From a checkpoint of a small transformer trained on Wikipedia: MLP 192 SwiGLU, a variant of Muon for these matrices.
Each number is 500 + 40 x the weight over its row's rms, rounded and kept within 0 to 999. Layers, rows and columns count from 0. Numbers have three digits each. The size before them is the row's rms in percent of the matrix's.

# down: layer 3 MLP down (transposed), 192x96, rms 0.0814, rows 22-107, columns 48-95
# gate: layer 3 MLP gate, 192x96, rms 0.0848, rows 23-108, columns 48-95
# up: layer 3 MLP up, 192x96, rms 0.076, rows 23-107, columns 48-95
down22 017:574459462436484498513481510509527540556471507481507537533516420549518523509433531467448508540504505481526385466506429530532522470525513500484515
gate23 092:553463485543473557477462426487482566488513490548451525468481412441502517384515492543486468542465487463512562409542408509512568457520553473525481
up23 093:526487486553480527535511408524529489505504596446536457490465422517537513419522535502470524519505506517475533488527497518530455491448468499578406
down23 094:578447538483507538434507441507484496518493516512493519439501386506490549470486475526617592444510503503497519517460529522481504406524506477494502
gate24 103:491469476509471522519413499595479502525416530412534476527469516535482433529514523511420511513550442507458620527487567484485527508476485487541515
up24 105:487546567550487447424533477498553483539491554517571495446553499425460508463520504510479558455442505474519490520478491494523538489498534458538468
down24 100:483446470508510492494538490530516468533489419535509475578476550475414517537456511478516434505468557498487430453451537534467435536481549500517527
gate25 116:474503473532536471504502455536498523518446500491491507497397525540486470493510514464523471485551445495508383474559544469562498468493479499521445
up25 114:466516539517436502455474481524515519486465488541548478470484535536509449452486572530479425518544510474491454455514506440511469418508454521535506
down25 116:537511513487542475568525475495573546551482579464505516608444494523527582539522522465475553479493499491546494507512506449455543525482515465530462
gate26 009:505494485430542522499463500456509434545471490494391443532487534505488454439487578463464519496535511391419500530498490491557443509520536565467396
up26 012:512485498528454451479513511564484539476481518494596481409514482523476510527526473533587493483497517523472550414562543534468574511464424507483575
down26 015:480509514484500425582495577496487451472489544547477505475434493493550473508440535499454539453488553456505514472493509550496573465504460469457481
gate27 099:526562566458508453529554491557526530459556510498505484518550481466528419606463487545468499504563477519544513517478502514545470489480484553567513
up27 100:554515515534564439533444454552507543439475437394583540509502479427527469492443519497537546511489463524536466524515444525426481505490484536518492
down27 106:535560582490500493538502525522544463458500512526486477485537489530540502504496475586488474529516407450510482539456503494461478516442492576529594
gate28 096:515485485447529465537493479535420509549549421471489521453503542449483537494513486476471571535486520521458462572513450502455466536500493514449540
up28 095:450458494470540503526484514531460435425554515492479570499444496438463499489487488508491455447456488517550488513488466468521420586486511473535473
down28 098:503555516528522473513490457456555554467514481452533511512439470525513449474519502540499505471492429495529542517540564433548549614539518476515542
gate29 097:484505479524505445545480451464499540553494501473430485492448478511498519542563549530540507430451512468494455514478451442556490513434522411570501
up29 090:576514527494530603524529429489487545468467533575478481549485491490498473447478493509523476489504468517564455493508521416467401536477517511449488
down29 104:530537451480494527485518509551465502531515546518535536522520454565494524531468510504513552507521449497513558453493451417538398525511450539532517
gate30 096:490465485426542497491463520486496447541451492547496544547476498498482438532463555529459406575456494449513500529496490525566484501453451466514525
up30 100:493527461487511541442513465553433475507524528556516451536545517546556510550539563546477595565570470541529524444463508523538583557526502521511495
down30 102:541452542469508480418572534495565484449503543538503433478467512458499511530547420502429533517576447493478562510463468529510564495512547561466556
gate31 104:502499482481461556443485460487488475511442409491491583498526542466513491477504436462502487503468453501489480527505566456492491481490542505512428
up31 108:453507497515520482508521473530475526523494477527600533443493546483454542479531542557460489479518523500562477552474503519427530493411476470421534
down31 103:570485538502430419512486519485507489482500472490480469509479510525478563567493519456516494461526500490500562465461536475428513531446510515538481
gate32 121:471484517464429510474551529499438510561501491564533485538493482571535462498566562510549434516490434505479483481487569495507606510494513487539492
up32 113:491573462497451416546526456550486565449503448519539468465550445560421502470519511449425509528505523527516450514515413523466471584576531451539492
down32 100:476460521535433459489497396479498495493550456533484576479552471481468520569588488444551497550465569524567486572474489476562556517458500465533480
gate33 003:530544455409465441449513511463519499482473494445507468530532510520458439466441608507511562478472506446463497583427529486502515447414535469500481
up33 006:475496438503442552449523533496466503464497380502481469509443521588522425506477475496480558463477442521531454566442527491498502501510490494587540
down33 007:493486473555537465507529463470502507533474467482519544528459571494613498485484512489455479447579452517571511541512514488427503535488524459489473
gate34 091:579544490535508471522442431553492522488446477466501506443606509437497505526516489461477573473439536564511440461543563488525493413463523534533552
up34 099:551532519508535478482472471542577460550531454513471539533498505461488486487488435495504524435520512417469519481560633453522493445490504481490568
down34 092:479508500493480548533469438501590479454564433496483501479474552535506453531486460482498558493464527489505454527491561522482581481448558382514540
gate35 104:532563561545512541510529505548521514513487470450475520538478515486533471531506497467458513477428539556583492473482553520476440504454497575519469
up35 098:520497518447499476532492488522593549502511506491534588456383462540468471510482450531526545536568461474451502551469449449527531539537495516459537
down35 098:426500550442506476480477486510454479533527532562464534512494427517441500499463526493529531512477489584438485524493523425423473488526592457511515
gate36 096:454496540461566500569459496551507556510525607472486476475533489543520506462479484558491426485440528462506426387570504499527463465521571492462536
up36 094:490486406497453592586457536513512505490525468490433534465438563527529554464518530459557560539502482586472436532472492580481480567473517486435513
down36 096:478451543504541420466520481485558499525468503476518455515480534534503488520468530567514458444489466529524425449501471523519533483506474475551553
gate37 093:549545453502465426440503494516509460519480514512501453539488582485518571471462474501542538565475518441492477491554440494526457468458534498448459
up37 103:510541471490486477504492487460509577484495508537570491443504509499513540532537496408561463482406496568509424485452536518509540424478483490391534
down37 095:529450457472521487556511457434491511500433477467451434458508550454415474477506476515553487529530541425459578400511556565472518552515493568477506
gate38 102:514546488440564548559567567473520551500538553476488548543449454420520551535467487531484536500489533543485493524511499468548495431435521558504477
up38 105:518494527517485531492543534468454497518509490440528447491520496581557533498526530491459532463496484499566526467532524474497566486501422496528506
down38 099:454423517498581445554568519474487516492463486563600502457567452469480496420588544534493482530489463566487447477472464504520495510511543434482523
gate39 091:472544545544497550491567519476479466561497464465481480540475424486478547444468521536462526477483509475487511522497519481397439474512497524505493
up39 094:567546462558437513546521483555427550480518522459546602524460501569469561477512499555453522525513551500520444535526489481449464545505513523541476
down39 101:471490558508471489435534542512501502437481514513541475538508544476496598590433412470555505502482525474493502460449504568482491431550473474494503
gate40 112:522495517478418517541457551401453493464468541568469468484494443500470558484533500498515434550592432539514467448467460537524507510545548476499482
up40 107:473491453465472626496463527528441433512503488480509452434488540540457501491514571481499419502556521430522537503474547508454524505467569462487429
down40 089:522538554479480489529464492521449499472553539476507446481469525532502561555519446478450568440470492443469473529442553529471522541484532460469451
gate41 101:507529511554507554482460468464436462474536510460529431467451494462495479567473626506484492430446428535479538546496546442520496501441497504548474
up41 106:527435467505436490475535501472551432504477545537544536481470493526446472482510404523470453436461507542455431422546501409618448403466456531556488
down41 097:532406470462488482509550519545435546511500530558482528550544496483495480494482445428462435524463469534520450411530484500465501476526534476430451
gate42 095:503473494441469518433465467545508489425439540491559474430538512428446492475457523560474529500480498508559530500550506431522549431511432536513542
up42 088:482496511457514534490557537490541443507529536491467536439506497546482515504560574478456537532454520546482516471437483487496479575466551501483516
down42 101:510504523439431470537553463473523498618557516617491530528519522460571493509537523507501482549517529497440488480423490585520441447536520476533468
gate43 103:542453467494540466461447476420517499474484445529490546488526484496504475511468423572488512516577524585568466497464449487485419519524471475517497
up43 101:469516457532453459463515440444466495527510446518569495472495481459493513507504598460501435493483410482453502526461495531543504455540491518559573
down43 108:482488527493482502541525482599482447515493474469539474424516479500522445395435478519527500494492526434458439535473459524532482574553491580521522
gate44 107:533473483568436472569534497540535486500577517495508533479514474474506418446516512487509505483469477557510473569576469472459496444452507461463488
up44 097:462466452416543511510552475565542511501441471451506523552462572560502409429504481519516469436547502508474537522430545467537516478504505515477538
down44 100:496531464500487480525456515563596444478477438490532500520525492534509491461513417497514468477516562526454466500427516578587522537434485505484552
gate45 089:441566520507473426393520450513447519506452482498412481482530476477522461437538517565479486527548461474528475606406539468431444464470519517475533
up45 095:485526481521439487513492538497513554476521502448450481504510505545557467490498502507536556525533435492531631513370526486485526502589542497456455
down45 094:515485399537476549513446474484525478471586475422480482541559530519470478534421492455494566528501488495552538527456547454490495506564561528469426
gate46 100:501586467531458517456491504502488405485518550532484457423450468533474517490533491514485496457461488488468445550527513507557507518446493417519447
up46 102:502551529468479528496548546491586434509557534564515452557425495485463501581466540532502537449487483499553484563574498509532441451491445559497488
down46 103:503496428535486556465519542456515528535509527492486505479472562474440491481481583463523557518470470404489481447489492544478519520543516497515534
gate47 092:503498434522499485510560529497523480478561434461541509450500483517557437535501501487527475628571524528445514573430448521486513534498447547459413
up47 106:506492504522455556411547506526511481522494472418516533527445494464513451438495453508471519506453530507454511563466507521488486471433482472454518
down47 102:429532504515475496505565581551460411455468483428510508491495476392545460470469546490462503551558509418549573537486542461563530448493461450492482
gate48 088:560474559499526513456447513417540511518507510475579473481520425437419559519480558503446534495456596502481492522514448468506509497503453497519469
up48 103:423577479545510501530500529584574479461454520520536489477513516567545497426481529530502517470502502591559491544520531483473483541470505459519458
down48 095:418499491396474494500566451488465512524525493529537501496490514456528509496523442483553502491529502503502585514486398521504478499442540577470430
gate49 091:487578426504503541412448441506461530549518543493466461482475542569504461471462513504448460441458510491485500492486501450374449497554616542547529
up49 091:453417555433551542528480541461530564526451519480500453542511449511548547460511496445479497531501496467443454476543482450476580472488507533513517
down49 094:489504528435505521534471502531487451478477477546425473499511452494469545492530434441503474510569553486539468505511457489570496465496497386523478
gate50 094:481525549520551531412457475543459498506505478524532469466512507535595506590541530493469572472576526495488490477491463454524559483460498480608566
up50 101:527459536469538460536509485549529542471526532527561484499478511577578442468450538513504453513590507475521578418505415400560541515539454511545524
down50 102:525468478587551494445491522431498476561536530488476468514522460453405529516525488535493538510516513524484549521516580482523575491573472497497502
gate51 103:532510514573453579521531509571518485501546501476433470505506444486470457475496490524518492556491530565489478498600511428463516503474537476496555
up51 121:437448481487615540465538492476595532450486540516437525527447440522525473429500551462509496531529497474604505506534525435509504528441485414490509
down51 106:534528489521467486566436489460491522536526537528525539508488468528538518424488545557535502497531473524495420416520523508548561484500509526499569
gate52 092:504489477423447529507481566563543508530487524539522554527528504510451493434492511518473435473503488551522512471518440442434438435550569503479440
up52 096:503489531541529523529434502444560526468589497475492478396557547551530554546535546527532487438452511492438492470582570538478424473496521433480528
down52 098:512508484520491538538554526478535441462491450495516440457516446545454551459483499482536474491526476528479519460478496521506382475498501512470543
gate53 109:516544473570494446476567481555497532459480528478454491441523459520531458508493592543498496546494511526461417472523476477547523544499560494492570
up53 109:513496491429504483495559530499566565560473514547458543494464498541523470504491463435492482443520485589472497485492493516587542512502551457452441
down53 103:441516523515534492443499485532538493519519534460473547483603524525614546544474558445432487479487504517502489513493464535488584524473540542532466
gate54 096:448500455514489527462515491446535500451497532500569546434509512407436483514522499533436504429438490500558518471530549532526486461504459569466487
up54 091:552526508484486498525485457452501515485570551472469514506486545502509574584534513508578495534546538489525507411521509481425471421475537477496499
down54 093:489525448492446512477483528579498473536509444508531487541512538569494433526533494448474531526442518501471551532510576505460484522458421531527465
gate55 112:519550484454455490517456467540487466505493483553523426501545539566522542451499496456519434412496495565519481549448570488536435566459552511506447
up55 104:452444492527435472509579432463435527473430490480527388540462512548495507403469469510495529522522465477437458509572549524467485505492522457505527
down55 095:526520511515462411505524516465543512537472466501462473500501525434512551435506495494512513510542488480449517491492534538537516495510533448554476
gate56 106:583543504463422521508490428452532478441488490543521529543448496467527501548452458500490417394493464539526422435478505497488459514492537459519447
up56 104:450486490487448460504471526557524421399424562458523478500513505503450545508515537528502545503541494526457496494503529470489515525421509500485527
down56 095:522533502434547531556494471488496476477493538489519495531497464524431496562541428545539606506503456492535510466510457428470514544506472528510477
gate57 095:568511480516490546505497424489451560543459520484513530497520530505517508416487491512507493598543441500514450490492445537478481523492512576526442
up57 097:488541468471516555530427514460473551494525526519486474523439485443495493491476454446470467482436553407476517529535559537518471454491495563565505
down57 105:556565599535477500521467546509547512523546451492530464575463499580486502463483514453491480535439520467447478447552541548480536484522478501483470
gate58 100:443614521535462499555512481477509531491527515508545466509514452508512518529557563421499564544499468468459456532484542509452462568524534461526533
up58 103:513495460488509482466505534536382501480491566491522496461483552417402517485501528519452534497485528560550489475469532484487504505506498616556479
down58 101:518583509526528555477506511508522433454456432528534458551487546561474458591469468527607504485466556448493488472479457497420505511493503455551450
gate59 106:558555510496509493531438494529505534508494467499476511585494451508462487506528410452459438542447468498455457493472489514532525509489493502441487
up59 107:497542556459548530490439512504525442542580552510553462439469523512501456469465502486549407505528519517562514470502443542523479525600559595521475
down59 105:499515458479527510518457511507533490494507485477526574527482454530503484564515525501512440506420486449587492490448460581476502490516434466403487
gate60 114:472494501525481472449552510480489507503441510580480409505596479406572546505460455541494461445415519518470477464499524484528500464445491596507449
up60 105:453388500493524476541537431520452559370544502506483536464416528472513512508485507498488519511558503490494513496475474449540473500474575504505468
down60 104:502435466567479473521448518466475481427549500527481561495518464415531461450467528449471525493483523501466530497506543466453542425494557424524528
gate61 104:479531478464546437494453521511512569539434500498540520462421506427478521532475530510471552472508524479499535546506521427502527488511512466529435
up61 098:453461464478466440558521538559520450502413470459502553571513491491521540469519508480455435539471466543492522508499482471462619523496478502502479
down61 098:487417516539511420472442529438459473462450469485488536415478530492483544487473507532451464504467490513512587472477505454457517494543525482489485
gate62 106:535493497466470412568481496516564439502465522491484518468559452474414518466487458481519476477486528405493452449519484504529512471457465459412477
up62 104:469495525480504514456402492449471569494535497509474569416497493499563468552495482520519522482555501522554446448446529494506489477448465453536483
down62 094:572407477618576491509459495493455465517488527505481517546511528460535518514505490463475486540527462532464550437524558486461469502498554507555453
gate63 101:598420555519532507531507546447535527516564490533476461435467545483497488508501531491465507565489443496446532511512452510512541498510447470555471
up63 094:441499548505518484562481457519513496426579485501517469504436509520507481532474467499507435536474496497508511477430521516420497534551527487478496
down63 093:468468488517518464451459535477549611571559467486488498532515503469504414498512491452484503400432429502506494493494492492459476549509526497502479
gate64 093:483485500557498447482510481540430538519510487519499567465431453491541412464503594482515537510479441491509507538553556495447507520515549499449448
up64 087:536525470470512487531526492532511532491484478516515460499510490497544479447422509458494530501532490509531483428441427465495497500437522552584422
down64 097:504463471557456497501513511516472534559529436469444516533553452544493516436487415489508548468499579496531436486481463482460576519455513538543480
gate65 112:463506444438493447455529456522497492545557445497579522604445541511523414501458470542453504454568499534527521486525508439492590486529451449512557
up65 119:440469580561515492568485531535515501425506548491479554459550524468479524471512543454500639570480503478534511491478410514543485542541515580559496
down65 107:550499597531498493487554515465447564495512535528390460534507532486468529509497467458495509548502476503512496473471485517463486520484402500476464
gate66 095:500493452461421520577507501493472602519500516522531491488545561664471476492491473445463433514493519477454513506478566484519515436507498514549493
up66 100:481485472474554556551514553534475520562452478479469554507522536525537515570483505523488475585486489505505561512464473457438470487535448542506488
down66 097:549516527478506478532503532507456508497498532458537506435525462542555555481471514567447465597460428528478493469489400455540477474531526517448527
gate67 088:501507531494545463503455448485536515521476509604508581516532523429505470488522500525599537523510490468521508410500526463487502449481437509501567
up67 101:543540537475456476473481470509501456526447457475498540458550428521510531528493470448433537524524543484491521539467520495438541483553529517445491
down67 101:491417551499523506470462557568553495481533421427467528501482504539535424551434498433461504489517452508466514529513485530541541515468469475449507
gate68 095:488534409532493507535516535522469477465487496530497487504476421521460505505484487563439524510564505523534503557469554552523472462466452522483553
up68 102:526581485520458520541444469551552488445515480471480462519547507525521496490505544519588571465577438439485520517551473543509432497487493469429550
down68 096:457486455512547467483498501465555484370541485516459512494527511485450542531490450445406516516469503517557508509463559516438529448414538544519440
gate69 101:523468498513431486520516469494487468503529495537529472534484494510439462502455541493501468479492430475482493506535503450549500541511519374575477
up69 097:530558500454536520509572564579507485484519512471499519466481513413507537484550523461544484476484472553517496513532530560496500556467508458567520
down69 104:439426523548469491502506500511383507500503477510549553471530597434456517519478519441437511505530455567476568481525574521497508411485473431503547
gate70 097:518493481489551555503512498496497529575505437513476436572493407456493477405516517506574494462506470502486457494577437525545560577442530495490441
up70 104:504481513535502452513440486539552503479500571429513500518456494533525558446530486496506521540517527453503486484555488522465501450476494517498575
down70 095:555481478429563459524568486450561511513450496505525509523451452520466521478488572530627534480480500479495482446509516497530545567448461479500546
gate71 094:484504536476428471462422491540478602480498494522514490420533541567519505439522469534539531492451517441437560495487538502412527492499477535518478
up71 096:551493512486467523530550424490461485430469504499498559487537481547560514551533541477535442476531414553491517490541530515562454559580577499474440
down71 098:495462452504549482538472519508500535449479487491539567430494497471557584467519521502448479492525490492496523527540516544473444505452460493431555
gate72 136:516465496456526442514523490472517498413482490500491457490581510420464536442491540462495486645491507470525552493474496474475552485479524507447542
up72 107:523433488416523440538472494417472529460512477475557457503432571446501446487476448557550486579488530553532515465539461517525398485510483423482537
down72 104:514527508488439459466529574529489530477541469530483488492484493525469461486508416515447497501501501456517481537532483454529443517430428509511488
gate73 111:444484482556478413504511437507521442498488570434535424544443564484423444509505496498550490474533467508509457495595464461490598564526547453551530
up73 113:542480497513456533541488402509486510474483477484567430495513497538481534526474521510551450565540392494525509453503520472527559495482504476528521
down73 097:423553502540483597450500540507458469462569512510514513526474515549397501509464479513478537454503544445461504524438574499483435571512514475499479
gate74 100:528449498537455581474502489457543582514456519470506485558463503432566473542468440444486519551507496507548472544551457471479536481486497509392430
up74 111:431445537484529477517547550393506507517475506441436490473508460538490455500565454472584508511488474496436503529554536466475549501521458529462504
down74 106:521514513482499551488484421528501497399471543510483418487524477470501493544510566477534504480451430523525475480472523534521434485499419436471526
gate75 114:513459484456483565463441523524482493498505484443505540466545532410483543501509534525466532542452499467502424494554494466463567525465568500555446
up75 104:479527434510481536473407433471478504487494462467433511527554475522471512513436417517503464515474549415556409503536567416505528491489565504458492
down75 098:561520505586537587505438441514509520468545568474474491540493560456465565501423489503545500489500521426525422527570578441456507548468537525443475
gate76 100:448542478534576486521446499540418542535469481489527512508467468480501527509592479505496534489484471570530472582535473504457502524398572468506463
up76 103:477421477504491509498567458492540443475429518479482559520449523533445533470500532578517500627481531458492502553517445486492548515614537504573489
down76 098:563536443568574454501482474486543525482508485525476502487451544518487484489508463572503535508471467533534486548571498491507532499490443604517524
gate77 102:456523468562442478463505505395437477472438478500561469525463515535563462446475486509526466544468539515494551599447481488511402518460471450523449
up77 118:468457491512471497494511505411498525445427498428525443503474448518574457433474537505517485559496584518527487590488497512494440483460424465502451
down77 100:507526475493526490488476527444430465471428501427581521512501537511552457468534507499480487553518546540458525577480468478536431443471476478565441
gate78 100:538504530474515407495527505465567529449495591467508525551551481526490477518525461484500531538479532536531499580500495515503489479444520501484485
up78 104:434510517511400480567578446548479496550513521468525485479511439534583445485487473504527467500489548485498533497456494551454532449454522444551463
down78 099:467577526548472472502473531522494481484465442498522470514425535452513487461491588540501505514497577485403502427510536499449478521496564482551484
gate79 093:550432417485491523446508512493525483604449482457559451420498478505497417487515510500482456497441540424531536497476516472515554511487468539533452
up79 100:492474508551492551458526568466438458447511548527469517485508440583493488530445449508567466529500457534479442515566496548481534474486497521525578
down79 096:485572461513486532456492511497534458439476487534539533433490521595507466503451540462488549448512531505473543487507526533542486554427531540439520
gate80 104:553487468477542403459567480482516571476430526509513450559496477475475445543457485480566486531503525447533560474532565502596492456504532463498500
up80 096:525468488520528424449457505453500490478498543439485469499458474491459546518412519549490488640499520552556603502499512495508486531530497485508451
down80 095:530506487500510506448415499536490438527513499530520482509496548547524561423391457474511454565522490587593451514470507556489492480448497476470488
gate81 112:534480553443500442458499518425403549480514485508491535522480525612460502500435552494479426432552502517486490475460524483511472510510527468439522
up81 097:477530517472493478430402465551429512456460552518518452537499482578530486475466517541512575480478490521490545516383568488456452385548508482540510
down81 101:561530379587455565477515489516478536531558483442516492521460466509501566472502447463466519547440452504504441489537515489537487492511494544499574
gate82 104:569442530452555560497498492484481559462485506522483507466503492515454490450473469500455451502534567594456557454463515512552526468484538483478452
up82 106:521444510522483532527516450539486502566537474500476505477515593476410520542537596501517460445473449490544502480521474495553528483527485453536520
down82 098:513421439518496457532478457472384484516544526475516471509504481435470513411473512498491475464463492524497527502516551530543551497528533449503533
gate83 099:523453462455555461457522532518557483547543505533476536539470557517508555418523511519498543495506490519510520519533536445473403500513525570455488
up83 098:442492489522549532422515505478519486549497547503541437519482424526475583546436486526468484537530461539552504513557501525516549517527493479464503
down83 096:501539495472527473463531539515446515555568493460477492525427584522391555477550500550501499547467521433496490542487499455486548452516512527574522
gate84 099:501452555453466509512484518641514505515503498489511531436488436514459495517528533516519461550502514540507493472476472496460537597523482505515489
up84 104:500469492454521560507555506490431514543561475463410544487481549528512466499525410514558514430505460497492530462495491573531495481494513412484508
down84 100:517467531520484446474542465485470399501418526561438520514508514486533466504459432476573497527525531548513540519482464563499510502500514417464548
gate85 093:537557478479503505476525489578502494521486523474544492477488484526516487484478559542582589561516545475382495560498491510472417485477435563513479
up85 089:492546496560532535477491531497494398573513546470490448468490510506524535473477524522469514542503509431408511579516496471550468412497436577545422
down85 099:483551477492470512459600540515493435531517439459576497498557511471482495562516585487574506447517442486540546502455480492544487484459468466526523
gate86 105:438492510521525498459519458428540576473503513515526502562501445471512538515576455538427526487525467497497485488437534519445601510563515464422477
up86 101:458540506448447465494508530538454480532500530438515543577541477457511513528480493509530554463455515551466369472470487440432526490467511499544484
down86 100:486486502521439573492506458513408473486420535526515513452493507506493451550506505475428540514494505559462467547532517432555439526562529517444466
gate87 114:528544469474466468487533509522486496519517394527507550460471505433441472552584503525419538538464601410418470552530515456487539490462476439454550
up87 106:433447533492584513531480560456471514500504506538537522476524514464532509449444494494575513461486512463419549485442481524519558495487576457490536
down87 116:442505543436576484479512477461480570550429528536510456508470481463518523503486510508497432458491487416552474440518520507445538499538496524437483
gate88 087:532462521474441529521449481447580493565560488520443509500528468530458580423465541466534512487531513449597489516529569470470483473458497496544543
up88 098:502496534532480457449508573514521526512438486538485461533537465546517578529419509560578479498549521498541520480474547428452482442494564509488508
down88 091:472455564497521523492453431495470503495513554527495579584413528558506507506473558606472498431526450455456513519546554471421527540541454516457481
gate89 108:483511551520455521557414517496563487506510494519495538484489478462474430503478387510453527499473492520452546482449487481452423508555529481502497
up89 099:464500553534492503437514507500502463501591477493486461496467528560492546543513523551596460488548517494524489427554543500543534529573533513460595
down89 111:500517526429542496524519476504465435478486514480486466445503501545498471438473544538558534489562484466437478466516495533455519525556508541485525
gate90 109:486455523516472494485542478412505518537498555560502482471524512491552559449422539469462483487468493516435413499546521439536474524504563519515485
up90 111:472494462495434460460466463514518495404485526471505611473535519524522409500475561521510552469521491531531563490505484476524476511510550538524434
down90 091:417489496465534547465498512445520590508488482406532594488570492494453450456532495515547493528492466497569554554510446522504466451502463573497529
gate91 114:491490445477524501573502500482466520518481503508538541539429508499532527539501524488624462533480513488523442534554530545512448476481562477539524
up91 102:502486590509407467543487518474475472495542488538435528520564483568481545555486506503501469499518504532559525413459495513492483455453529455523451
down91 115:547483494503514534550483490508443446493511541478536502517478471506536482525507503483570443447541607410612509444495494517491502510471479481555490
gate92 103:485562513475582489526508487515530532477518510493477473453592452422511569522495515514479482497449453487480479620492498480535513505523463458493542
up92 115:489488526493473538553561468472515425511425485543514512504554471480504465574445483553485493517414528428470444494540498445482527512447541487523488
down92 114:505579480454568514507464462538466475491539534573543477534453475491502536562443550442503529409445491470502479495478473492526517569440439498506513
gate93 099:525497490534511453507452530481503455550504455454471470429504541521518505496492441519490568497449561450472589491477444470508550499475530503489442
up93 095:553497481493522543575454401521465483463479489482516526451497459556488539477538493462450549576466550537535457498537399548435528551533477520525509
down93 107:471513473466461500460556552447500486520425463486510542490393584483546498548524485469519513506478490430477531460523446538438514497558487452464480
gate94 106:453524466440462571446494482483469514530497464503504549559460548475515527463556555503453489488513471479513495473453491533494509450540501414485451
up94 125:457487461531503451519486482390473502540510510503553502446504466401465473486516492522521535465478560521481473494572554528462421487569491477510458
down94 107:478513512498478432441561577519466473443467426555521486520460541465490490485523512471512479520465595510494496600534541509560447478460485487577530
gate95 095:512431457550489483519484449457486443445444531587532524460466495496476551502513472482503477506447482501484528435451525509515581546545564481434475
up95 096:460570486471511474531511441495492494478461488480589421541479483482472419521497451464530441487557525504486454481511466491525613503472560519494509
down95 094:497502571456431483483562548586471508479514471525549449542533498466567431534447426503404530472438490473520474568460508547474486500507493469554512
gate96 110:474540405446489423525451530517494454546533519542467508538455439548512433540504529445529489537539472540603539433463503449508524462561523524482524
up96 099:535500490507506460531512514503542474499527514521477506438394484446440503464567499485525508459458497536480481546496465498482469549472459545496448
down96 100:532473458507481565507456532461524468541490467515429562518574542459520517529467491472518481517390501520503505505456481544453518489459410515430441
gate97 089:569497531441520495459576546569477543503437538510522534480570498473465499460509554528491504546444500465521561483541442473459450492485485540528496
up97 100:438450542534552563433484472449507544515584448533533529463425490457518529487518538510466557510555484509613542515440443509543494502537518480494514
down97 089:575542507565556454462476581558544497515572473517374493491484520494508572462461520464479541514520528481462393494476496473483568453496550458502537
gate98 097:497530475564418519509457466507558480471481589539503485473511480460515466500494477517457566480543473577602452452588443528436513465470539470495510
up98 097:498475547569556533451474466499493547441522493532457540556560512521418495476560522516461483458415520515535534423490557536485437512504512491449494
down98 098:434481457561461494476505497523452565536493449502544529423583490433514483529493543469509517523505491550501470528487518489508530404491486516530521
gate99 093:541575473467480538540450435491449470447500563492555493542503568424458519481473520468427565514462509559513454478547533513529533506498533506553469
up99 096:478530421490489509515496464536538467485502479545464496472532507542454494522460480498484484559495501524536594466482562516478429565606470513498445
down99 101:497542548529508495483490509511462525524478486557467503406506467500553498452469522483484438504456417468564465432550486567518498509461473488461475
gate100 091:474482474470459534532555523479523454461508578545542479430485479524570492513539518511404500555522473527601470474472529424536526450474518505559526
up100 090:516530392563572574501471525499528470484432524538567496525475552460456441494510554487468545564465498444437522401557512514533454497522469489507472
down100 130:467513446466523458498474507514501510500481492551554517546451489441542476538472446549440499586526420513469511554409432494463462416516524566511467
gate101 121:509470537475469477506498511468469472496412514537525499457457498487487469597443558417518492493470454419537438547511568511511484505468523471546478
up101 116:510491454489539566501522524507563504494556443482456434482498476462561494467476425466508477459582508484480548499502452456514478506477442528449384
down101 113:550486424524551532515497442478513533528530431454540487443456514515494447494480529571545604504441491490444460534478540430488491565585466490459536
gate102 103:458515477555448480573552500493488569528507464508569458464604474548513498527477559586531538481562412497495487432576515484499510521448462539544493
up102 107:463499477510407420523445525518419493564488536443534517461555470524494582541538494490529489457500555468455454527532467472456467456491519499461541
down102 104:458476460500551563510442457474479481464522442451536560515485454537498472517518532491548505459495500504530525513471566490537528489477508584536497
gate103 098:509519460468528518431542428527473511553476526509491460583486528461507516478490530534491585561529497512477563525512549481476557451485472546460496
up103 108:470514414495511508549543488448481553547559488511482447489551527446568479494468480464490533475524491514554566577529474483495434406478483526508495
down103 101:469539516435504516552481440522471457475580462493467465529499514561480486593528455464499514490469516553452477465478515540467556537490414454499445
gate104 101:420511438470481583512508545487476557482504479467568477430454495548461459503472482500453502520435481480609478535542503500444524496436481481549512
up104 104:496477516530532535525444536502521560489455492528506513540384486483458388481471520494476470443522443506491527502480573446536500394533518527491490
down104 094:494492500474479547548507443523518488475471509555504506581440487503559535505482488539489497507448492483479492499607527489548422560558423464397524
gate105 104:507464519434500498462474538500514515556512530551553506489488485543484390521503546469446513495495610451471469582452557473482460483506486476482482
up105 098:457458515470494474445458470449523513495457512505506557471514541438467543480550580458473505476521492408510503585515466491453480517490446435461541
down105 118:512485497505421496494552467472507516466531476504516596481520477454606572457461529471497473470485499558553483494541554463469498450493500433526492
gate106 121:551513529530473505593514444420550492513525527423443462547509507519509468497463522550494494500482508479437589474467476501501529404516519455574510
up106 113:545447485530499455442492542543527490509541514586540498459459516496532570531564455470482512478514456525455549498485487483528508472428579433453538
down106 116:567466448526471448479524504514567503510468507574531505586443530489466499500556503488565549552434541525481464471497539488524511506512598473600567
gate107 094:493527469580499523469491459549515455455494496533507452574535438495460533600550488449499538473496590481545541512540421488502512504486490525505506
up107 102:479544572545500519448446531496460511513528516491473553454504530504500530543481487534498456450521487544437459495479536535483545431442468456467584
down107 092:478524535481425473496530514556502423475502517447531517534475505492474504605446537418487446536416542505510495460482535485508496538504553463598508
gate108 107:472525471490492492503527478526544548533472522544505440556548472542478515508476571491560439486429513570539500573519482485516464470515441506515447